{"n_layer": 16, "d_model": 224, "n_head": 4, "n_kv_head": 4, "head_dim": 64, "d_mlp": 896, "vocab_size": 2655, "activation": "squared_relu", "norm": "layernorm", "norm_place": "pre", "norm_eps": 1e-05, "positions": "rope", "rope_base": 52700.0, "rope_fraction": 1.0, "qk_norm": true, "attn_scale": 0.141, "bias": "all", "tie_embeddings": false, "parallel_block": false, "extras": ["local attention windows", "exclusive self-attention", "value embeddings", "value residuals", "hashed n-gram embeddings", "a smear gate", "an embedding shortcut", "capped logits"], "init": "normal", "init_std_qkv": 0.0268, "init_std_o": 0.00443, "init_std_up": 0.0268, "init_std_down": 0.00237, "optimizer": "muon_variant", "lr": 0.00621, "beta1": 0.95, "weight_decay": 0.0, "lr_head": 0.0218, "warmup_steps": 30, "schedule": "wsd", "decay_fraction": 0.488, "decay_shape": "linear", "final_lr_fraction": 0.0, "batch_tokens": [16384, 32768, 49152], "seq_len": 768, "doc_mask": true, "train_tokens": 214800000, "steps": 7105, "dataset": "wikipedia_en"}
Each number is 128 + 24 x the weight over its row's rms, rounded and kept within 0 to 255. Layers, rows and columns count from 0. Numbers have three digits each. The size before them is the row's rms in percent of the matrix's.

# layer 6 MLP up, 896x224, rms 0.235, rows 264-320, columns 0-55
095:147116172091147135123121054148128105177128131099178090151174132119126112100119149113122147146149130093174096127083100160124120097148187123173122156124155094140114099117
104:102117161090151126116172133111127140126139135140108186124136099160124116148121115149147153110134130159144147104099098142110121102102148075106097175118127155144062101109
096:080101138132102120148106129090154161149150104135192141133161121126163139185135146121124149116092138101142136105128125113139123125084104147146109141120153156084083141101
091:128123143126120091102082150141103120168143108113127132115050122116145119110126164091129146136161116169089103179132120147106145107139175141160135122117123115099114119114
093:124132147114125155103149142103140146116140099153069112104104112148133110102138132121108138130124108142146107147138109105129179133131123155082142099114108113121117109123
095:115166153131098146101147128141095161156139105139150153120119127132132156164113130147126161093081172149138086128125145102087150107107134164103128091126134145155145114125
105:142081169159154114128114173138166104112122161148107115135135117104152101167126111135144165128122173113146130099120127105130131137118114103151106125143142077188135128123
098:098153135176095123152139104122134105129155139121165107160090128150101104127109133136135162105127126167104127212083140159131105143123170120116115131157128114094128124161
113:114104144115138139168107144180139137119108109135094092117127076155125148146154117107145126177137090110160139112125118137062123119148139115130129103077083134123135148106
105:100143119148101136126135104175128139112124157108144159182132125151138163129150123133106138160096099159122170133152090112135141120142096099173105130145097164107159139142
096:096103134120132147115127165153140112158086124117096133131090147129127142117139130094139123158128133124097116108125130159140113114148115141060117087153159127140123112156
083:095138146090120127122169142145165121111109162118132115129140113107141163103141139102098169133165088095152108133115127115132133148115104179127113124161095131124054097147
086:130141147155147149112164142128135085151123098116135135128133165108096119104110135139125152129105120147076131158101173120138127161147132132152104105127136109145101167139
096:117121116130113149109106122141118128142139114143109095097119122123133156121102092126122093098151168113144152128148114123123114122139146151075105114081140115193126114136
094:174165113143086141104098113101143144119122113127107118137136134111122091124139139061116133135125113141112119116140130130080136103125091134107070127102121163149098096113
093:129199139069119095094165108122121127107120113113090144124080126145179151150127115134162113102133112150109123151105092141149120147097093137125086119115126117137183115120
092:150121055130129096182096128149129152146104082166120113117116153158128126104142102152172165113127092137093106120098153171110102118131114161158116155154100138098109100102
106:145137070133153108145163074141128119123125158125130142164081145136117163127157122113126166110123126127162156163125180148144116162111086109155099115143140101096114159127
096:105105127133111142072141124111102177116125182092160135139158138137159145139178154148141137098142130129096128102119132136153122127122095112106109143152106135153128136125
103:098157207094152114126117120138144159112131157141107061114135107149142112076141104144120102104122064169105091117178121116127122137133162127143140109137123144134168085181
099:135171166108113101125103180097123091143112092120158128126113120060153110169097143138105169127127104106138099126128125124105174145133099134113105115101160122135134131110
105:150118102150151141115163122091145083154148129120139146147182137146139138149121088116139119140089100150126147168122129122129160130129114110123113123138123145170086109144
100:128111137123168150168097131130150113144120182140140124149115119076143146154085205142147086120139122154117076130147137120134134151102131121143097150166173097126140112116
100:167107115161167140124109132123133112132111113116086139157130124129121109106082130118133091175135105121153122144170154138137108125132132131132106067095158085121132162140
106:114143176083098140091148102132139103176111118144156097129138184080115131169146128118108105118121173172124090139095087160101083113149121091143127082106117091145134161103
089:090145127125082111088104143142122125115092133114141137154100095103149150107154059135143170105103125105105122156147138161062125110128113143143104106105097105145158123123
099:126160179123132140154147145126110101167092085139126148130119144097096131158144127120153096168110133169106147110139111154148130106124072173143154068097163093119146151126
099:121154116133141151119074162119129165125162120153134162090126122087152159150127132095103085091129099115135111136110130118134147172135166124145133174173135070152169123140
105:143150133094095120066148112150107140162120234151115125130150160131089141151144145108134146116146160105112103156101151156150111162130132112131129149184181102117112087086
092:148155095069156150147102164154095095120122069087151123159126125087073147138105149171121132173082133139155139128131140168147137132116119121093141161091164135170090118129
101:096124162120154112150102117134142127131105112143114129116096172132133131076139129168127135123151125098086145159089100154129160103108154146120125094115091149113146152111
095:144124154147105165142125119119150134128162093074146121165082175145104123157145105151100201119123128144123103071151113136158127110161120133081118111139170104088138160129
092:112137122169152107087121097168142172094120128172107118132118079124108106165186119132121102140120139098110115114106129096159128093140117131133158120096133146143131122103
092:123179149112162144148095157165135129088132069102156178116125109124161143106124089106154149137143072103122120145117130115136131136105140116105125149123114078132103115092
111:124113100177134107105126101106109176123114166107139120166053137126144117148103108158125161122099135131133135131160169107147137176089098145157122112136164125121132129051
098:117124100132135108164137183181159132157125126077144084093144112125161136104183092151133130161096152157144110122132134124133161119104137114133091129149120159149168148121
099:066183116154147108189155132119114111113128102113114142168107113119139146129164152091139153108159127076109152108163108174167142162136094181083148097157153106144122154139
088:152101119115122107096128141134128206143119120186151146103103146109110172131096132135113119160126164127141124112133135129171106149136137123151153167126130131105133125094
099:142141122135156159144108138106089116129167112089112131140113157156101140104145097133088188131116158121084167166115157108128128178112138118098124096150132115121074129144
113:180138128136101125122111117120098126153115154188143117100135120097138142134128140146107107125097142160133152100107146129120132128134117164140119111130155146105181096155
093:120133087166083162101146133145155147077139123131159152142166148114112130144116146152139106091132150096124160100149168147143102097116138093114130118088118174137096135141
106:126157170117167137110109177102117150105138124130153097142132143100122123094156055097124103159120145128116130094120156148106120148135114179162138178133087103141103137143
100:115118160116140122121063161137073110123126160121159135135134084138135100132166107165125110135108112154140125181136122166102139121171157178161122126118161141131175155126
102:111112157118200131147132137156099145127126154126145176120104115132165109115118124152135147170200096090134154110109081129080159180117115089162111077171127130145131135095
101:171141113144147156135098169113158123130130122148130122097103109118114118094142119140133111134104151138155176170133123134106107131170112119111137113096122140111169155153
092:129153119175089114138107131137097160132143071131117110119132119095149135078131081103136112117115169138129150151098122165102152137116156139112127122165202114125131122105
093:145147105132137114183102132167121133093171115109160145096172139149076140123156133160143136097148166157139134127158120137166134159120150114086123148141083125139108131128
103:142106147125137127109123179118116108106145153114111090131129144149163128143082042111113129176086140132149088119171112138106164154112109114166145127140113089162099118146
110:127099105164109143135142100138159138148134098116138085144162106107167138121128078139093100134151093173171157097143171143133161144101128121082123157138105065132127134095
104:143128143130120135064163179090158112150150174124116135113120102123108133108165147116142122109134098126101143089127160168148127120102171139112120158144124092180093135162
093:148141122119077102120129111096114104171130197144124093128121130108126137156151125110163133101122087158125158112145145144085143140115142151143194128129063142108097107157
097:118116108112150124115143135118101141134115125154133140111159152140141106155158097148141122123132117169142125143135133161142128163109184117148109107086180093151168136121
103:139120137117142144209123102119137065183135116148093163137099074144165098103129141135137130124133125157128153125160122166123119124125131091137107132153137123131105172143
094:085135109142159113103088120111113079160143114083108122118140163142158147152101165158140183134089093150127110145126143112130113138120126105114171114143110103142094180119
099:166137141111067153115106131161136120125100141142096153120135161119134135132154121118151107127132174127110144095096093131106123079142126101114130143067137115131140136089
093:132141133138143142100162169117113126116129090093100080093170099112133161125121150163122132129113121112172084118184139146097093116142147113171136118147123162146112117158
098:138157117147126152086141110134178137099145159113140108118097104133121127146173094100069122156080113143109134163114100140159114150147125138125125125145149104165176124134
# layer 6 MLP down (transposed), 896x224, rms 0.113, rows 264-320, columns 0-55
102:155069088142144092098112133116151131146147118131091147139160121132163118169133093143149130129164082116099114148128150167143108112108108136135142119177150132144118136110
099:115129146088112105113188116143128145146143121129123137126152122130124085123086133153133153099158129140112163113086105128075156098093102165103134152122124099149113109076
103:113102155193106121099140103110131117098140147100115097153144143102127100158116102087093092118062146097134115089082145123079149106145118142147150117107135143190120078161
091:107131135110122087143141110093127153132130084137120115118121155146141114145113153134141131086111146115090132167104110140149176120102157136191101105151103153134129102098
098:113103146130114106165140127146092105115132150132106083107179122066067123170167170085143141104153164126144105184117148148130164138129145138133095106093120129166120164111
101:121136107117124102114156144137173093124129117146105136090098092100137160118136114128144151111099165107109161109135116133134158118106113122138111131155115098136114088189
099:157107167136124096154152157143126129106137096129079134094130148123134120121141139136144166125117140125128145094104165127119108145163144088176090127170111074176123118118
103:155211111168105132138156091151065122151166144150093141156119083132164115131121126071100122075100093186121124133157098131152105142131136134106121111126143123115100121153
105:107106127126137120168116144149181098099154166130127166137137121121099140176119147128148140132148080124097187131135092129126134103128134149187109143078140148152135159130
101:104112133120135148130117101119122097118138097107142099137131114123123122160131115132139127108160147104141143137107099122160161084148116153145194125148125096121124092153
097:129174151143178151136098113155085136169138085102114097110124145128133082124133109099124128123120124085112132140128179106161116102098127110116144137140124113129114126136
101:143150116156124072150117101062133152170154125104094104112135112154118114148117094110113135071129124135148104129156093132135073132157133147170153160149170119169157086155
094:100137115091175126124113118116150100114149122199124192143153086118098157153172145115135109128131113128090119142145092139143129110067144122110140121127070114127108139118
096:134135128119103123114107132141162125143112131114123079108128129144121137090126101156133129136185163102128172148169135113100098107143124146119124122122113105149141098139
098:103092177118154104134135142119146121120181141122114107085111153123131160167170179170123106153160119142143108108137112103144145139153156121115086139128119152169121151129
094:148135157124124128108118127093111130104101170142089119139135079085123133134155099141093079107127150103068133164132129110142176093123108137160161149103121122149156119092
099:145111122163129075162166119111140120134079096137106131112143140127143135132120132171122137124124097171146127120092149106149147149112134134144150199152116135120142128155
115:130105124116110093159104132135166156164157145110110106144081111105149133131162100121129120104127146130119130108175108080113117095133128158122191131113121147128124160157
104:116148155173095127129127167096122132145105121123132136132187119170146118075170126113114132117136130134114086145163130101137148170118147168123137133103166129164117173153
106:132138128062150117107091142151172139159135133134106141110118132138122138173104098105154121106123110138119118074159076148116085113114130138101115099126107137136183113153
097:113124083164106146081096143146121147122128147137143120084116147087153101126156168132113114108101110116118128134087139130089124123140124133106135071091135119131114145128
105:145090104102130128119107185109119125151129126101127153164157121136134108097121120150129114153117136145112137154152158105126056130157106145137140059113104108106115148116
096:182124145113120109114123114130104151134114161119144118136095155098138107178107146150133089164154119125120113112135110112113109149150132136130148174120133088133108132142
099:153132146117090147129092160124140116143121144134120140156158118151125085125106127116161117150113133108069181131153157112127118174140140103161101153116110127164173116121
105:156161142107097130181140126090131109146130074140088117144157149135112137143120163114153117185126121160135162157131097110134120167138155138103127118107165098119113167097
092:125119102149124119139165161118142126126159113121113134162103122081147127150147127097075113105113152119148145187093079115153078116097154130132091158131117157132118132127
098:145180112161161093131105099127143070144172136131169147127108120091182125116103093150176175087099133126121125131147147152180137101123123113090134117159130107146140103123
098:142130102089116126147127156090102124081165134153115136112149130117132108146096141098138118123106110122101074115102112091161129133098124142130128129135125085180156169124
102:162112124123153144161157147151139116128116107140138151166154120157092149168123151155172117129128085100069112144146084101142135067119129148123116140176130116104141109146
090:150112101165098129158098147098115111149115102093133125099124134122120091127172104122085118153137139119097170106118097156149126102151151133135111156140147143145142132135
102:113135194093175109153120102141145152101118146116133116103134129127102138116154098146095142082158114088162163143099126127124175106109148101088185133115076088113126130149
099:157122160130125178129132131102124131158172151117086139163086108127153104158126094169149122096138108128119105160103124086128113092143109118144090119127161132075121142125
094:111141114124137095092134122138125160107124110072136117116111121116116146154088175169133089107152124119155138107103144134185126096142091108143136148076116108169181073163
091:126147131153120141165151084127134129123114132134127083139114159098105139156111118114118101088132153111112109116148136149129092125168103133175122106130140146118131105097
108:168159151059090121145080183157112215063157146176120096126128171075103119138121103129148133114137119146113144109138129107147142160124102121098121108145120158103124166111
095:159132131125094164155163154136125158115152103110090136138144075130112084077146150155114154111114168079145125139101130081127131120125121094125091127114090183123182145114
102:154155127169098105120160090121136052139122148106095170116105116150146152107122099162112182122120110153169135057123102136105141091146101166090122126104140111096137111140
096:186125152119107110156146170130108148117145100158119105155106088157108124082121147151127139157131085150078137115105118147133143117162154118153146129154108104138136153114
105:127099162141148193109121105114076159126111130122086112125149117129134089160125125130112163114131166109101128150130099105118124179106161099153109133090146192152082134098
098:147147190116114127117133123097121108175134103142127152126186039149154121115111132135077148158135095135147155110068106120124131081136115124092090114125100110124166124116
099:107144088141107167143144139128153166074103111124136129135132108162117121118118144125128154111174110103167114116127090103148106108131152131133161147155128144092150136136
103:151118132128138116143095128105119157107154159121123093126100116137163087103161083111112134131131125114147104104114131132139120187152166138112172151160130081114166144133
094:112137110134136179164134075146162143133131105139149166151119140105092154114129122119101177134128117168099207165119116131139104086117133142128103110181151123191102111128
102:128109115138139098131110115127119173137145177132178100110106102120162144160165136133106140111167095110115130152092121085089168123138138129146107091155150167134145133168
102:129111090155134138111118162176125132117129112099167128126120139104130127138137128120155112083117173128125101109121117164101169156143116136112164126094151112131122142117
089:124131116165099119115147079138161161152161091139103107158155130128159107160106083072075141109153150144108136148106145124126137152133149123144160158164155108133127122081
098:140071151141119156128173126163122137103146082143140099127159094103139121111113170170102165140089165140117125117151107135124126103099113139123165110137089097094149130110
102:096101185116091129094143146133135145102139133147106100156109176154123161127116097114169139142098140094142121112129102111121140150139105072125092108150124104125120135099
099:140164122150101112110096078107131127200128096114134089155176115116101132099108122126095126112165101169166150145140144122125096138164138110116121166093073132159120165114
099:112124142125111161136156150111137113116094162150118150151094158148119145103108104096143141099161108168113128142156116139159119099148135108123131142105124118148113146089
096:138144110137157121162106098120154186125115106160117135162163132113131141151138156105176160085118135138117103164109103136111129159142110108150129126111141134092102157116
096:115147152118170109115142110138093152100132140144148163136113156169147128145126146127108124126114114149162144141145139150114108149090132161130107144136147119148183084138
104:146140129140134105177107112138120097157127107165106122133123124079150140109082149122129143112185161123158120140144116103144101100091112082139071113151114141119126134128
091:177085142159141137103092109161150128119161131095133139131110128130131122121120092138068161115144164142168120140137141125142088155109100111114101130105139105103168129127
100:159149097151104189140149094117150093124132119138140149120130130156135120128141119084098147125117113168111135109109125115135099121158124140115148124125088123106087157117
097:125145101154122143145106108149152130131113127121110133151132111173095100130166142171091124136143149105163107139150113109117099134137118107106102116177151172148181116157
097:132104121115153112095140173103128156097111132098109144127124100107145086122120112132119105146114123140125140160081125110180116132129132158111158152165097150175132079137